Part of a small language model's weights: a variant of SOAP for these matrices.
Each number is 128 + 24 x the weight over its row's rms, rounded and kept within 0 to 255. Layers, rows and columns count from 0. The size above them is the row's rms in percent of the matrix's.

# layer 6 attention value, 128x128, rms 0.0418, rows 119-127, columns 0-127
size [ 89  92  82  79  88  87  85  88  81]
[[ 82 148 116 134 167 123 117 124  96 134 170  95 143 130 136 143 123 164 112 127 105 140  94  81 132 169 114 147 124 153 109 122  57 101 118 142 166 137 175 122 115 106 129 121 168  96 154 114 158 159 124 111 123 134  85 124 127  88 124  95 118 121 157 119 108 116 110 140 168 110  96 164  83  84 121 148 163 150 127 128 123 144 141  90 120 143 157 130 135 127 117 129 104  66 119 136  82 124 110 116 151 156 194 106 154 144 118 119 162 119 135 133 162 128 130 103 137 120 119 141 110 147 136 109 140 117 114 129]
 [108 147 154 156  95  82 109 112 174 127 136 103 139 136 134 130 128 141 169 152  69 120 137 134 136 165 149 129  88 129 106  97 130 103 145 163 130 133 140 124 167 109 128 140 102 122 135  92 110  86 102 161 163 160 114 110  73 139 101 145 127 141 143 135 135 136 118 170 108  97 107 126 125 182 175 119  93 124 135 141  84 139 128 102 111 142 106 114 144 139 137 149 162 123 138 139 154 145 157  92 122 166  98 130 115 108 136 167 125 143 140 155 164 138 134 109 102 104 132 114  77 164 102 143 151 141 102 160]
 [122 139 144 123 120 104 126 113 139  77 138  90  96 131  92 174  97 104 107 127 117 135  76 159 115 145 104 158  92 124 143 137 110 112 135 147 157 110 184 118 116 159 152 102 122 145 148 143 152  87 147 132 131  93 125 177 134 124 102 113 122 154 155 166  78 150 116 144 154 101 181 160  92 119 137 151  95 158 169 144 153 129 119 141 140 116 139 122 131 154 117 142 126  79  98 123 132 131 129 138 127 128 133  99 118 125 113 110 136 153 157 129 135 113 129 161 154 151 179 100 144 106 154 143 111 148  72 108]
 [129 159 132 129 133 149 128 119 109 128  96 130 111 127 111 102  77 153 139  98  84 125 129 161 155 138 140  82 167 103  86 120 159 133 148 120 163 118 128  92 149 126 167 124 140  88 151 135 133 141 139 118 158 103 108 117  97 156 134 115 128  96 115 134 101  95  85 171 146 127 143 153 159 123 148 124 129  72 125 107  88 119 158  87  58  89 143 134 128 142 121 125 172 167 160 129 114 149 152 145 132 123 109 154 148 148 147 125 141 120 115 134 149 110 160 151 119 102 118 104 122 134 181  87 145 109 122 150]
 [154  70 106 106  80 148  68 115 116 134 140 132 146 144 131 148 144 144 115 127 146 140 159 116  93 141 179 139 153 123 139 149  94 165 116  98 169 112 106 154 124 128  96 136 154 154 151 126 120 140 137 167 131 124 124 109 123 169  98 145  75 165  91  98 133 104 110 106 123 124 127 122 141 131 133 134 160 111 138 182 151 143 113 121 132 121 146 122 104 128 125 134 130 140 135 158 186 126 131 128 122 105 117 145  93 131 103 147 107 110 151  73 103 137 129 107 162 114  59 143 129 168 114  96 144 101 126 149]
 [107 108 150  85 107 140 125 101  95 162  69 137  77 125 100 139 131 141 125 150 148 135  90 125 142  88 150 145 104 108 114 147 115 129 149 191 139 144 127 106 122 113 108 134 134 121 181 136 123 119  99 147 153 107 153 126 127 128 115  93 104 180 119 155 113 113 109 150 163 105  96 144 137 164 138 109 143 119 130 124 149 146 153 125  51 154  99 122 112 135 132 140 133 147 149 132 115 135 166 113 165 124 146 134 138 154 126 131 149 153 121 115 148 140 133 105 129 161 140  69 167  87 134  95 148 102 173 120]
 [157 131 178 123 113 145  98 106 102 126 106  96 110  95 103 136 113 117 168 109 142 167 115 118  99 113 140 147 110  88 133  92 124 128  96 181 158 110 102 126 111 152 141 121  70  89 113 106 135 132 151 132 149 147 134 126  99 128 102 140 163  87 118 135 138 141 133 137 153 135 180 131 101 127 121 109 176 111  94 102 144 137 135 103 107 131 155 142 153 125 118 177 126  86 118 124  99 160 134 130 137 140 129 102 152 117 165 139 158 141 153 137 126 117 105 145 137  92 116 107 153 109 129 163  85 197 160 113]
 [ 85 192 131 114 111  92 123 101 115 106 108  89 111 153 177 129  80 153 136 132  87 132  88  86  99 135 135  69 139 171 128 149 132  66 138 159 152 125 132  84 126 122 105 136 100 112 131 130 144 139 110 124 132 129 146 122 139 129 149 111 139 110 142 142 143 125 114 158 121 131 140 125  66 119 105  80 143  80 152 124 132 152 134 130 144 147 117 140 159 120 143 172 131 138 111 126  91 139  98 136 159  98 126 119 181  94  99 158 134 135 148 129 109 152 129 129 109 129 140 134 129 147 154  83 134 102 131 112]
 [ 83 140 141 147 113 142 147 141 133 131 139 169  88 164 153 129 138 154  95  99 155 137 126 163 109 147 157 136 127 142 154  74 111 134 151  63 151 134 147 122 143 109  82 130 131 135 127  96 148 154 134 115 116 100 135 131 153 139  94 130  90 133 112  97 178 159 104 114 128 154 171  70 104 125 120 140 122 148 142 183  90 146 133  89 132 144  97 105 152 111 122 106 111 113 136 150 145 146 119 123 158 106 131 150 161 143 137 121 128 117 145  93 146 140 145 179 123 135 174  95 129 105 144 140 119 119  79 112]]
# layer 6 attention output (transposed), 128x128, rms 0.0522, rows 119-127, columns 0-127
size [ 92 100  88  86  94  93  87  87  91]
[[141 117 127 153  79 120 108  96 176 108 130 142 133 144 140 118 110 118 175 119 139 118 145 104 181 119 137 151 143 121 111 146 168 108 108  36 123  74 132 131 121 136 116 148 152  99 105 147 131 135 112 121 136 134 150 164 110 138 120 143 144 153  98 143 144  90 146 138 117  85 124 123 108 142 122 178 102 132 117 125  99 108 137 115  73  93 152 149  96 110 113 134 138  70  95 108 141 119 153 156 128 114 139 127 156 111 128 136 125 127  88 141 113  91 115 148 149 135 177 130 158 118 163 141 127 146 164 130]
 [118 120 109 103 140 114 136 166  78 145 100 101 113 127 141 145  76 151 105 103 130 105  94 116 149 102 118 123 162 106 128 146 104 134 101 120 142  89 144 121 102 168 112 110 146 157 146 108 151 166 135 138 104 120 159 126 150 119 145 100 126 131 105 161 115 147 124 118 156 107 189 155 166 112  95 132 136 120  94  88 123 146  83 125 136 161 148 112 135 125 119 115 119 133 172  89 141 165  91 115 127 131 130 148 134  91 144 112 112 102  99  81  78 135 139 168 150 102 134 162 143 139 179 154 112 144 158 114]
 [134 133  86 169 120  96 114 130 176 192 178 135 123 152 141 134 158 131 178 134  82 141 138 114 141 153 164 124 149 141 127  91  99 108 137 114 105 130 129 126 131 114 102 108 125 103 161 129 142 145 101  92 112 146 167 120 151 106 123 163 136 129 141 110 150 135 127 156 114 157 155 167 144 131 123 160 116  97 105 155 126 157 126 136 133 106  53 136 107 109 150  95 132 109 143 119 119 169 134 116 142 128 136 144 138 171  98 138  94 137  84 111 144 116 133 130 127 118 118  84 136  91 147  81  97 155 126 161]
 [139 119 129 130  76 163 157 111 127 101 121 111 135 131 170 113 123 129 105 169 140 195 153 131 152 120 121 134 127 110 118 135 135 124  81 128 133 112 153 110 135 131 124 129 118 143  87 137 172 121 135 104 109 163 156 116 134 130 135 179 143 103 127 113 180 122 155 115 144 129 122  99 141 132 169 111 139 129 142 105 157 123  98 128 135 181  86  87 162 147 149 115 139 104 150 142 169 139  75 108  82 129 125 112 110 107  98 180 121 149 131 165 105 105  91 138 163 113 133 141  85 145 134 120 116 125 169 100]
 [115 167 178 137 146 144 131 115 104 142 103 102 149 122 124 107 143 131 117 140 124 106 129 123 142 114 171 141 128 137 160 157 105 110 114 141 120 134 102 129 146 182  97 156 128 128 148 146  96 136 106 145 147 147 123 165 123 103 146 148 139 137 153 133 115 121 145  96 160 141 106 157 123 141 134  98  82  67 141  94  96  93 144 129  90 137  87 137 144 167 136  93  88 136 114 150  73  73 165 105 161 114 168 127 143 109 160 152 129 191 146 155 126 131 140 144 157 124 137  88 155 139 124 120 143 151 120 147]
 [124 113 150 104 121 123 118 170 136 121  74  90 166 138 139 124 106 112 119 164  92 112 115 148 172 112 153 117 103 148 157 133 134 112 103 108 131 134 186  91 133 142 132 126 127 140  76 103 106 122 102 128 107 142 157 123  93 145 126 114 150 151 105 143 157 154 167 144 141 112 129 153 132 123 194 160 125  91 121 107  85 133 117 167 145 121 139 140 121 154 152  79 103 112 106 161 157 118 114 105  86 133 127 131 121  89 136 179 148 151 165 134 150 110 140 126  93 144 137 132 133 125 178 144 128 142  89 144]
 [140 129 111  95 104 105 120 134 128 121  95 157  83 134 115 178 135  98 106 141 150 135 162 137 135 122 120 135 170 118 167  88 134 128 118 112 112 135 140 110 133  66 136  90 159 100 147 132 157 145 163  66 130 106 171 112 106 166 135 151  99 136 140 154  98 122 152 125 111 145 103 146 136  97 148 103 154 134 134 111  76 165 133 127 158 149 103 151 144 154 127 143 121 137  86 123 165 100  95 137 148 137 147 133 157 190 137 123 130 147 131 117 132  98  91 123  89 103  92 160 114 119 137  96 112 150 128 127]
 [169 103 174 129 145 126 120 140 141 111 157 168 117 148 120 152 138 124 112 121 141  98 128 104 149 143  93 146 119  67 116 115 127  95 149 139  91  89 110 107 133 100 174 136 141 102 118 142 143 140 146 160 114 164 100 153 120 165 117 165 103 136 130 132 126 145 132 152  95  84 123 124 142 142  94 156  99 119 116 133  95 105 113  92 174 132 145  72  91 171 138 109 141 117 139 130 107 131 129  99 110 119  68 142 103 155 124 166 107 115 118 101 179 106 166 121 159 129 122 139 118 102 136 151 102 146 144 151]
 [115 127 117  97 129 111 102 154  93 137 128 171 122 105  98  98 142 100 153 125 108 120  74 129 116 106  90 150 127 161  99 145 144 125 108 116 115 132 151  97 139 165 176  91  90 139 146 158 164 127 159 107 157 158 130 120 132 123 130 113 104 160 179 161 125 144 110 112  94  87 110 168 124 121 166 122  76 129 132 167 167 141  72 109 139 132 113 121 111 133 154 120 111 145 108  87 119 107 131 153 143  89 140 128  80 118 115 140 108 145 102 152 103 136 132 117 161 156 152 115 149 154 107 113 101 130 129 150]]
# layer 6 MLP up, 512x128, rms 0.0603, rows 0-17, columns 0-127
size [ 78 100 103 111  91  83  85 104 129  89  91  94  79  81  96  98 101 101]
[[162 120 136 162 153 107 115 159 134 170 110 106  90 117 138  98 117 159 144 107 126 159 143 129 124 138 109 112 123 143 175 111 121 109 145 143 123 115 125 120 132 143 121 142 132 142 102 149 135 119 136 155  93 130 125  80 143  91 169 146 113 159 129 126 140 105 131  86 108 102 141 159 151 165 101  91 126 134 145 144 134  98 129 160 144 166 129 158 114 136 109 156 119 197 147 141 111 151 135 181 134 142 118 148 143  93 107 135  86 123 130  98 162 125 141 113 149 157 176 184 128 166 138  71 104  92 148 131]
 [150  79 122  88 150 123 142 116 104 125 123 125 116 170 102 102  76 113 121 162 140 131 144 128 125 114 120 105 125 149 137 110 162 141 112 129  92  66 165 113 113 107 129 149 103 109 149 130 137 132 116 114 161 150 112 153 130  85 142 124 121 123 133 135 162 111 121 132 151 145 118 147 163 114 134 123 145 156 126 140  89 118 165 128 136 131 121 175  95 179 103 125 148 163 127 146 178 146 137 147 130 169 100  95 162 120  84  96  80 100 111 104 150 108 168 125 112 180 141 107 140 115  88 147 144 109 101 156]
 [152 139 103 120 120 143 107 121 124 111 115 125 117 140 151 137 120 126 154 150 126 121  89  94 121 171 204 118 158 163 158 129 104  89 163  93 118 102 126 129  93 145 139 125 139 107 123  83 146 103  96 133 129 130 109 134 115 108  94 102 109  91 142 137  95 123  83 120  89 149 124 148 208 126 164 150 101 107 117 155  87 135 175 147 126 131 152 125 148 137 142 115  90 148 116 108 122 100 138 126 173 122 121 128 141 160 136 153 149 109 114  81 116  83 158  93 127 123 139 117 132 100 159 124 141 149 135 141]
 [ 81 113 134 158 129 162 142 103 129 143 127 146  95 124 111 109 158 148  96 106  74 132 144 122 113 130 123 119 159 151 147  72 172 130 135 178 154 128 104 131 134 120  99 169 169 139 109 108 112 144 101 126 111  96 128 152 142 110 151 155 118 136 124 109 129 107 127  95 122 166 125 156  81 125 148 122 121 121 171 112 127 132 156 150 152 119 117 145 144 172 120 141  87 202 135 137 139 131 173  80 148 106 109  95 110 100 144 120 103 140 119 132 100 170 114 136 147 142 160 107 134 170 112 108 155 118 112 114]
 [105  78 131 124 179 141 135 140 175 109 105 119 158 123 125 127 112  81 144 110 147 147 147 150 111 126 100 146 137 118 119 144 112 102 137 110  96 173 108 109 148  96 126 151 148 107 117  97 115 124 153 104 119 100 150  99 107 154  91 164 133 131 130  93 104 145  78 132 134  85  99  99 123 129 145 141 152 143 146 159 133 133  84 115 155 101 123 114 160 173 108 161 139  85 159 117 131 157 167 107 112 129 102  83 162 110 129 138 133 130 127 121 154 135  98 117 126 172 132 121  93  90 163 123 175 136 110 154]
 [121  95 108  95 151 101 110 136 101 103 115 127 140 110 193 129  96 114  92 148 141 128 142  93 138 144 130  92 144  99 123 199  99 150  96 120 136 138 178 127 157 142 132 128 119 145 147 138 126 159 140  80 132 120 193 136 153 126 137 135 179 140 117 137  76 128 127 127 144  95 113 145 143 109 160 118  89 147 142 126 117 162 113  80 145 111 190 118 126 135 127  78 152 122 117  85 113 128 145 120 104 107 145 140 162 117 158 155 114 122 121 115 114 120 152 149 130 105 135 123 132 132 159 156 112 135 161 133]
 [168 129 173  81 129 124 134 136 109 139 124 107 137 160 112 148 129 149 100 136 108 139 121 137 164 157 122 127 105 105 162 129 121 107 158 121  83 130 107 173 131 114 157 146 111 127 128 133 149 158 104 117 118 176 144 157 159  89 132 138 132  86 147 112 168 133 159 164 104  85 147 126 165 118 139 116 139 171 129 136 118 100 112 104 107 136 139 111 118 154 142 144  75 147 139 151 145 142 159 136 134 116 131 135 107 168 124 139 139 151 158 157 187  88 140 100 139  86 117 134  99  62 129 165 146 118 150 150]
 [127  58  67 114 127 115 151 168 168 123 113 137 146 110 166 146  94 151 175 150 134 129 147  76 114 160 113 105  99 163 110 144 108 140 148  86 116 141 126 113 136 129  84 136 128 132 178 104 105 113 137 115 140 119 119 153  83 133  89 128 128  86 136 121 107 115 129 100 122 124 124 116 121 176 113 109 142 128 143 166 127 114 141  95 120 108  79 120 113 144  99 181 149 115 126 123 152 166 109 144 151 125 133 113 164 131 121 107 108 118 156 154 138 149 101 106 142 115 108 132 123  95 115 107 127 176  97 130]
 [116 140 167 138 110 145 193 121 118 128  77 139  97 130 127  97 135 103 109 133 140 118 119 146  98 109 137 112 145 106 128 126 110 141 140 131 136 141 120 169  83 132 124  91 140 142 144 156 154 184 152 148  85 139 147 149 147 116 157 125 156 153 126 144 158 111 103 136 185 129 170 121 106  75 170  65 157 144 132 110 159  96 138  77 102 148 141 150 184 131 136  83 110 118 171  99 125 115 107 145 114 102 134 133 131 118 107 114 133 116 122 104 117 159 146 106 132 137 153 119 128 142 127 105 100 145 132 126]
 [162 143 160 126 136 139 153 125 105  90 173 121 141 187 150 106 105 156 108 144 120 157  96 179 110 153 168 140  85 112 132 107 155 129 149 144 119 154 170 110  98 135 143  81 127  97 127 105 156 112  90  99 126 184 129 122 120 151 136 121 139 133 146 160 112 122 136 126 144 151 110 116 110 157 169 149 167 168 158 102 158 143 129 114 126 117  80  91 132 128 141 116 128 147 123 110 103 138 152  86 107 125 134  99 110 135 162 158 119 147 139  73 127  88 117 175 109 112 125 133  98 123 134 129 115 138 130 151]
 [135  79 142 102  70 117 125 146  97 140 164  79 128 145 119 127 140 148 140 105 116 154 157 125 128 138 156 145 140 120 153 159 112 147 114 154 144 122 113 170 134 117 127 103 129 102  97 122 121 133 104 170 126 177 134 129 135  81 133 113 115 136 135 115 127 172 101 112 115 158 161 152 100 113 137 142 126 134 133  84 132 157 161 127 111 117 130 109 134  96 139  77 145 149 128 129  96  93 122 101 139 118  97  79 180 116 190  85 102 124 114 128 148 115 140 134 126  88 152 119 170 140 114 154 100 121  90 165]
 [101  97 109 142 175 125 150 109 108 120 123 121 140 135 163 118 137 152 134 128 155 189  93 168 140 138 127 140 110  95 130 149 128 127 176 133 109 128 112 164 154  97 137 138  96 128 162 129 116 149  99 152  87 102 142 118 121 109 135 150  92 170 134 100 119 154 119 165 113 104 147 100 116 150 122 140 130 142 169 121 124 109 109  95 155 150 106  86 110 121 152 131  88 143 149 193 102 195  90 120 113 126 147  99 109 144 125 126 107 157  72  97  90 107 105 145 132 103 136 151 120 132 123 146 140 112 144 134]
 [157 127 139 180 138 115 141 121  80 110 117 166 124 117 199 116 133 145  86 140 113 103 145 143 117 113 121 136 116 106 135 143 122 155 101 135 109 127 167 167 145 106 113  77  98 127 142 124 157 171 125  99  97 125 173  85 163 105 119 155 153 110 154 127 156 160 117 119 119 149 143 178 117 117 146 154 115 117 144  98 153 138 118 101 111 150 133 142 130 113 127 104 114  97 162 131 111 124 147 126  95 136 104 124 172 179 115 151  79  96 108 116 148 144 155 160 162 117 122 115 131 137 143 135  85 123 129 165]
 [118 121 146 122  94 141 171 130 134 132 137 149 159 116 128 167 113 154 148 150 152 123 128 104  98 121 148  96 138 117 126 171 129 131 125 139 124 113 117 163  89 121  89 151 104 108 111 121 144 104  68 148 140 142 112 168 120 165  90 180 136  98 162 120  96 122 130 148 142 123 110 116 149 118 157 118 144 149 139 121 114 101 161 136  76 110 118 178 124 142  88 177 132 129 140 150 121 136 100  60 109  92 132  71 149 175 110 133 158 158 129 118 114 121 146 162 134 146 131 135 144 126 126  90 147 151 140 157]
 [143  89 112  96  83 151 159 128 114 140 129  76 146 143 122 129 128 149 140 109 101 150 165 129 148 187 168 118 140 131 110 167 100 158 124 116 125 123 120 107 114 150 144 136  93 157 141 123 114 100 110 119 126 154 128 107 104 128 109 120 113 136 116  68 166 103 140 111 106 104 109 136  99 174 197 163 100 145  87 123 114 113 117 155 137 145 186 107 120 160 130 125 153 119 124 102 118 127 106  89 121 102  84 134 140 172 121 124 133 124 111 122  86 141 109 163 102 112  87 131 145 142 111 122 111 161 143 126]
 [122 117 153 121 112 123 102 127 105  85 152 122 102 155 116 127 119 116 103 131 188 112 123 120 110 139 113 116 104 127 128 134 120 129 150 145 116 151  78 147 101  73 159 128 102  93 135 114 148 131 169 134 128 106 132 135  71 122 130 141 145  91 155 117 101 149 115 112 137 153 149 143 125 148 124 146 140 152 132 147 142 125 110 128  96 173 147 132 159 110  91 159 161 123 112 109 144 147 142 116 106 143 103 147 157 167 111  73 116 112 131 178 132 131 126  81 142 119 157  94  99 107 152 103 128 177  72 186]
 [ 80 152 168 111 119 110 143 164 132 112 160 105 105 143 145 130 117 122  93 106 156 142 119 118 123 160 130 147 157 125  88 151 140 112  92 136 128 132 132 151 154 138  87 118 123  83 149 106 147 129 164 130 140 156 119 113 149 110 128  99 148 161 192 164 133 139  86 107 127 131  92 176 153 140 145 138 122 139 123  96 137 101 126  73 126 154  78  89 118 140 125 104 126 103 118 148 101 145 133 129 174  90 114 136 119 101 123 166 110  96 123 106 141 108 159 127 155 139 135  61 101 122 114 136 100 110 134 105]
 [130 131 131 151 137 155  94 129 120 160 148 100 114 120 139 155 169 124 127 136 121 147 115 175 148 112 139 102 142  86 151 139  96 122 139  72 118  84 122 120 116 162 144 104 144 106  87 128 171 130 154 149 176 158  83 145 124 112  89 132 134 122 132 183  81 145 120 112 107 142  96 160 104 125 153 118 126  86 147  99 149 106 158  90  93 103 117 114 104 121 154 137 112 114 114 120 142 149  98 113 147  72 121 111 183 108 115 160 126 128 129 149 132 108 132 150 115 123 153 122 143 176 131  94  95 125 138 142]]
# layer 6 MLP down (transposed), 512x128, rms 0.06, rows 0-17, columns 0-127
size [ 94  91 115  95  89  81  88 100 115  86  92  98  92  94  91  94 103  91]
[[111 188 137 112 104 150 141 102 177  89 165 132 168 180 116 158 170 124 124 104 103  98 117 137 142 135 121 135 148 144  99  91 139 135 145 141 134 129 130 118 110 112 129 145 158 118 140 128 119 115 130 118 146 149 162 145 107 184  83 117 124  84 124 147 129 152 194 178 150 173 107 119 107 101 119 162 145 114 137 155 106 153 108 129 133  87 130  86 135 115 110  79 135 106 117 164 182 113 118 120 122  91 130 149 122 127 127 126 168 150 143 164 117 132 133 142 143 125 127 123 141 112 134 171 146 128 129 128]
 [116 164 157 146 118 137 158 105 178 115 166 146 124  89 149 151 164 152 129 157 114 153  92 103  99 154 156 181 133 107 130 158 124  94 108 117 117 185 142 155 156 121 125 117 159  91 138 120 109 117 150 152 117 127 142 123 123 178 143 117 111 150 132 101 110 146 111 140  88 114 121 118 114 115 137 166  87 138 138 111 119 126 125 166 106 178 154 119 164 133 125 165 153  98 139 138 121 116 128  72 135  84 127 167 114 148 152 137 175 134 130 128 131 119 106 103 132 125  90 144  95 149 119 109 102 130 148  88]
 [165  79 161 139 131 139  84 121 163 168 120  82 131 135 107 147 137  97 141 131 129 193 152 151 102 121 145 136 127 101 110 104 149 161 130 153  85 103 132  77 156 143 125 146 140 139 128 125 146 135 108 106 163 147 138 134 162 139 112 101 109  83 118 150 165 138 128 158  87  97 122 145 100 140 103 142 116  82 140 134  83 132 101 119 122 115 107 123  81 163 133  88  94 133 156 147 158 116 142 160 116 136  97 114 101 126 142 128 113 138 197 122 121 150 165 139 128 146 131 133 114 130 134 111 117 107 142  99]
 [151 119 117 107 114 142 145 120  86 138  87  90 115 146 135 124 135 127 170 109 163 135 149 168 150 106 124 107 112  35 102 131  99 145 151 119  91 123 145 116 124 124 140 103 149 109  82  92 114 132  92 126 140 163 114 134 103 126 161 130 145 129 135 102 156 110 135 153 137 146 103  85 152 120 135  98 185 136 108 115 173 138 109 163 116 137 129 133 145 127 162 124 111 133  97 100 118 160 140 122 108 135 102 136  74 130 117 140 152 115  72 102 122 119 109 122 112 141  97 148 118 116 172 130 136  91 164 142]
 [137 143 140 125 127 123 131 149 110 167 107 122 118 102 111 119 166 167 159 137 135 107  68 105 139 121 117  97 157 133 138 124 149 149  87 123 187  98 127 129 129 133  86 143  72 181 149 143 108 136 130 108 129 123 138 144 121  88 135 106 127 113 101 125 170  94 196 134 125 168 115 176  84 141 144 100 122 130 122 119 149 146 122 127  85 148 112 140 131  91 104 133  87 159 108 144 134  84 115 136 122 116 129 192 101 156  95 139 125 111 127 150 118 127 103 131 107 113 151 130 169 137 104 140 109 134 145 131]
 [150 168  97 114 146 122 133 133 128 141 104 125  83  96  74 107 138 145 141 102 135 144 126 156 146  98 116 142 113 148 135 103 153 118 126 145 105 124  77 121 115 109 111 161 114 131  88 118 108 109  95 164 108 129  65 136  91 154 121 102 105 172 152 126 184 152 143  98 104 144 121 135 120 150 136 120 183 135  96 170 125 111 134 155 121 157  72 126 135 156  98 148 113 145 122 167 144 114 135 127 160 167  88 144  78 149 113 117 116 137 120 138 158 126 146 134 117 133 111 109  98 113  92 117 161 127 101 128]
 [106 121 109 161  96 164 108 135 129 106 129 135  97 117 169  80 161 158 112 115 128 130 147 136  86 121 133 122 128 111 114 142  96 145 112 135 155 128 153  93 164 116 113 120 118 124 134 116 113  50 140 157 155  85 128  97  96 116 158 112 123 177 133 151 110 121  74 110 122 133 124 121 100 105 121 144 117 103  95 118 160 150 161 143 119 115 124 158 146 132 105 176 148 121 143 121 112  88 115 122 129 143 104  97 127 134 130  97 138  94  79  93 113 146 115 119 158 165  99 123 117 176 109 111 134 164 112  80]
 [137 131 153 148 159 172  71 131  71 128  96 147 111 120  92  90 146 121 104  92 119 124 102 164 135 115 109 148 100 117 145 133  96 146  82 164 116 103  94 145 111 132 101 132 140 124  68 120 133 160 138 156 128 135 146 133 128 138 160  90 131 152 118 113 150 148  93 153 123 161 149 139 100 120  91 111 125 148 111 117 187 134 111 137 114 152 138 146 136 123 136  95 102  93 152  86 118 111 131 166 110 124 112 164 103 121 131 118 132 154 100 111 118 131 179 135 142 128  79 120 117 149 167 115 103 102  97 125]
 [161 123 122 141 166 132 101 129 106 115 158  99 152 172 153 132 102 138 122 113 133 149 113 132 134 134  95 132 103 185 133 137 147 142 172 108 153 146 115 119 146 117 107 139 147  91 133 115 150 175 175 140 143 119 120 139 141 156 158 135 127 121 147 132 114 137 135 174 118 157 171 124 151  92 128 118 104 152 106 140 115 161 148 143 118 150 121 118 137 145 159  87 107 108 137 116 124 131 141 156 146 157 162 126 177  89 162 126 135 139  92  69 133 134 145 171 148  75 110  99 162 146 150 140  98 112 190 118]
 [ 99 122 139 114 141 146 141 185 144 165 144 131 113  86 178 141 144 113 153 108 171  85 144 117 154 130 117 123 139 143 111 176 140 145 103 127 123  71 113 134 133 155 101 175  81 168 104 144 114 154 119 129 118 102 125 143 114 132 134 133 107 130 122 155 125 104 125 168  97 122 141 149 174  95 124 129 103 143  96 111 111 119 115 195 125 142 152 165 105 145 106  96 128 124 137 183 141 102  92 126 155 149 129 141 143 140 117 126 145 123 105 165 108 170 136 116 155 167 133 133 162 110  98 132 151 103 117 126]
 [131 139 133 147 152 168 135 125 133 109  96 161 110 112 141  94 112 132  91 124 126 111  76 127 126 103 140 139  60 155 150 109 123 130 121  76 113 143 151 161 158 101 115 123 136 116  78 118  96 138 135  75 162 153 150 103  87 143 113 124 149 134 121 162 112 146  94 138 161 134 106  99 145 133 136 123 144 115 108 137 112 105 107 141 182 137 147  91  94 116 147 138 117  83  94 131 126 147 132 142 134 146 129 129 121 118 122 180 137 128  98 151  89 163  94 115 127 155 124 134 117 111 151 152 120 177 107  74]
 [128 172 104 159  94  92 117 147 112 129  87 114 138 152 167 118 134 125  68 105 126 116 144  94 146 153 153 131 127 120  99 110 154 116 136 117 190 129 135  63 131 141 147 127 161 117 134 125 103 137 148 111 176  96 156 168 162  99 137 141 140 161 126 140  95 123 136 121 147 124 147 119 138 136 169 144 176 151 135 129 138 155 121 136 123 157 134 172 145 144 136  73 124 164 157 135 193 107 139 119 115 109 118 115 145 146 160 141 161 110 138 132  87 138 118 143 135 160 137 118  90 121 101 145 117 152 108 140]
 [164 150 125 150 123 161 132 132 108 185 125 145 105 168 121 147 134 147 138 120 127 156 133 159 131 137 118 131 136  87 121  97 130 142 140 157 148 106 141 119 150 116 120 130 136 120  73 172 127 119  86 114 129 138 162 121 124 113 168 115 120 145 113 133 149 129 159 162 112 108 109 120 112 171  97 135  91 132  97 148 103 140 113 154 118 114  73  67  94 151  75  96 116 122 124 134 148 155 140 161 133 128  85 106 162 159 193 122 162 148 112 153 108  88 138 132 116 126  93 125 147 125 127 145 177 130 110 144]
 [123 133 161 121 183 104 121 101 122 156 118 115  82 162 117 111 104 101 127 131 137  86 138 151 161 114 120 143  95 152 139  94 126 107 158 129  99 135 140 110 131 120 174 134 107 138 120 119 115 188 141  84 105  83 153 110 124 133 108  91 126 110  92 119 144  96 147  93 122 108 127 118 141 127  89 166 120 111 123 129  92 147 143 153 162 110 107  86 116  99 164  88 101 107 118  98 170 164 147 179 126 155 115 146 115 130 150 124 103 135 144 142 122  93 107  87 102 144 103 133 108 110 168 147 125 141 128 148]
 [122 172  97 177 137  73 121 123 134 155 101 143 136 148 134 112 101 108 103 119 147 118 116 124  95 110 139 153 112 116 132  98 119 132 129 147 152 119 129 126 156 105 130 158 154 144 107 141 171 135 135 148 134 138 111 106 105 164 177 101 127  92 113 173 124 188 144 145 102 180 115 102 132 128 110 148 170 102 145 113 170 138 131 135 120 134 103 125 129  79 154 152  93 143  71 164 136 143 130 145 110 154 167 117 149 124 116 107 120 122 135 159 178 129 124 117 135 134 150 161 152 102 133 144 155 123  87  85]
 [157 140 117 153 101 122 131 116 146 173 117 138 133 104 143 117 134 141 139 110 138 160 109 156 114 138 157 148 115 147 120 131 125 126  99 119 135 118 138  75 116 133 148  97 151 149 119 146 126 104 136 125 139 144 101 156 190 167 102 108 149 159 114 120 158 125 197 125  88 111 135  96 141 137 136 111 105  96 104  98  88 131 171  76 125  97  89 148 131 141 113 105 103 134 155 124 141 106 147 127 115 138 174  93 125 130 134 191 167 121 129 104 126 184 103 116 101 133 136 133  96 159 118 131 151  97 128  83]
 [162 122  75 138 137 140 134 133 115 104 144 132 157 102 117 116 128 110 137 107  85 114 145 127 180 121 109 117  96  98 125 114  86 129 137 132 165 133 120 151 146  87 139 141 113 145  99 124 121 152  77 133  56  89 132 128 105 146 113 139  95 110 110 124 142 112 149 165 121 105 139 110  85 102 105 109 132  85 114 140 134 179 114 154 138 131 140 139 112 131 108 121 127 204 111 133 132 136 128  83 107 168 111 137  95 126 115  80 119 153 123 111 154 129 121 152 116 133 135 192 113 153 150 108 161 126 125 152]
 [147 131 160 125  96 137 141 150 119 103 162 137 153  76 140 125  84 100 213 156 102 111  81 137 137 164 114 162 128 202 150 161 151 110 109 154 157 167 127 132  92 151 151 122  86 129 130 122 125 121 109 114 108 125 119 117 145 169 150 113 142 119 113 139 168 141 135 136 124  89 121 116 119 129 126 149 104 135 181 152 103 130 115 110 129 110 117  93 140  90 116 112 170 129 112 144  99 148 132  89 112 139 117 127 103 104 109 159 143  87 141 124 133 138 123 110 165 140 126 135 109 130 123 150 131 102 126 168]]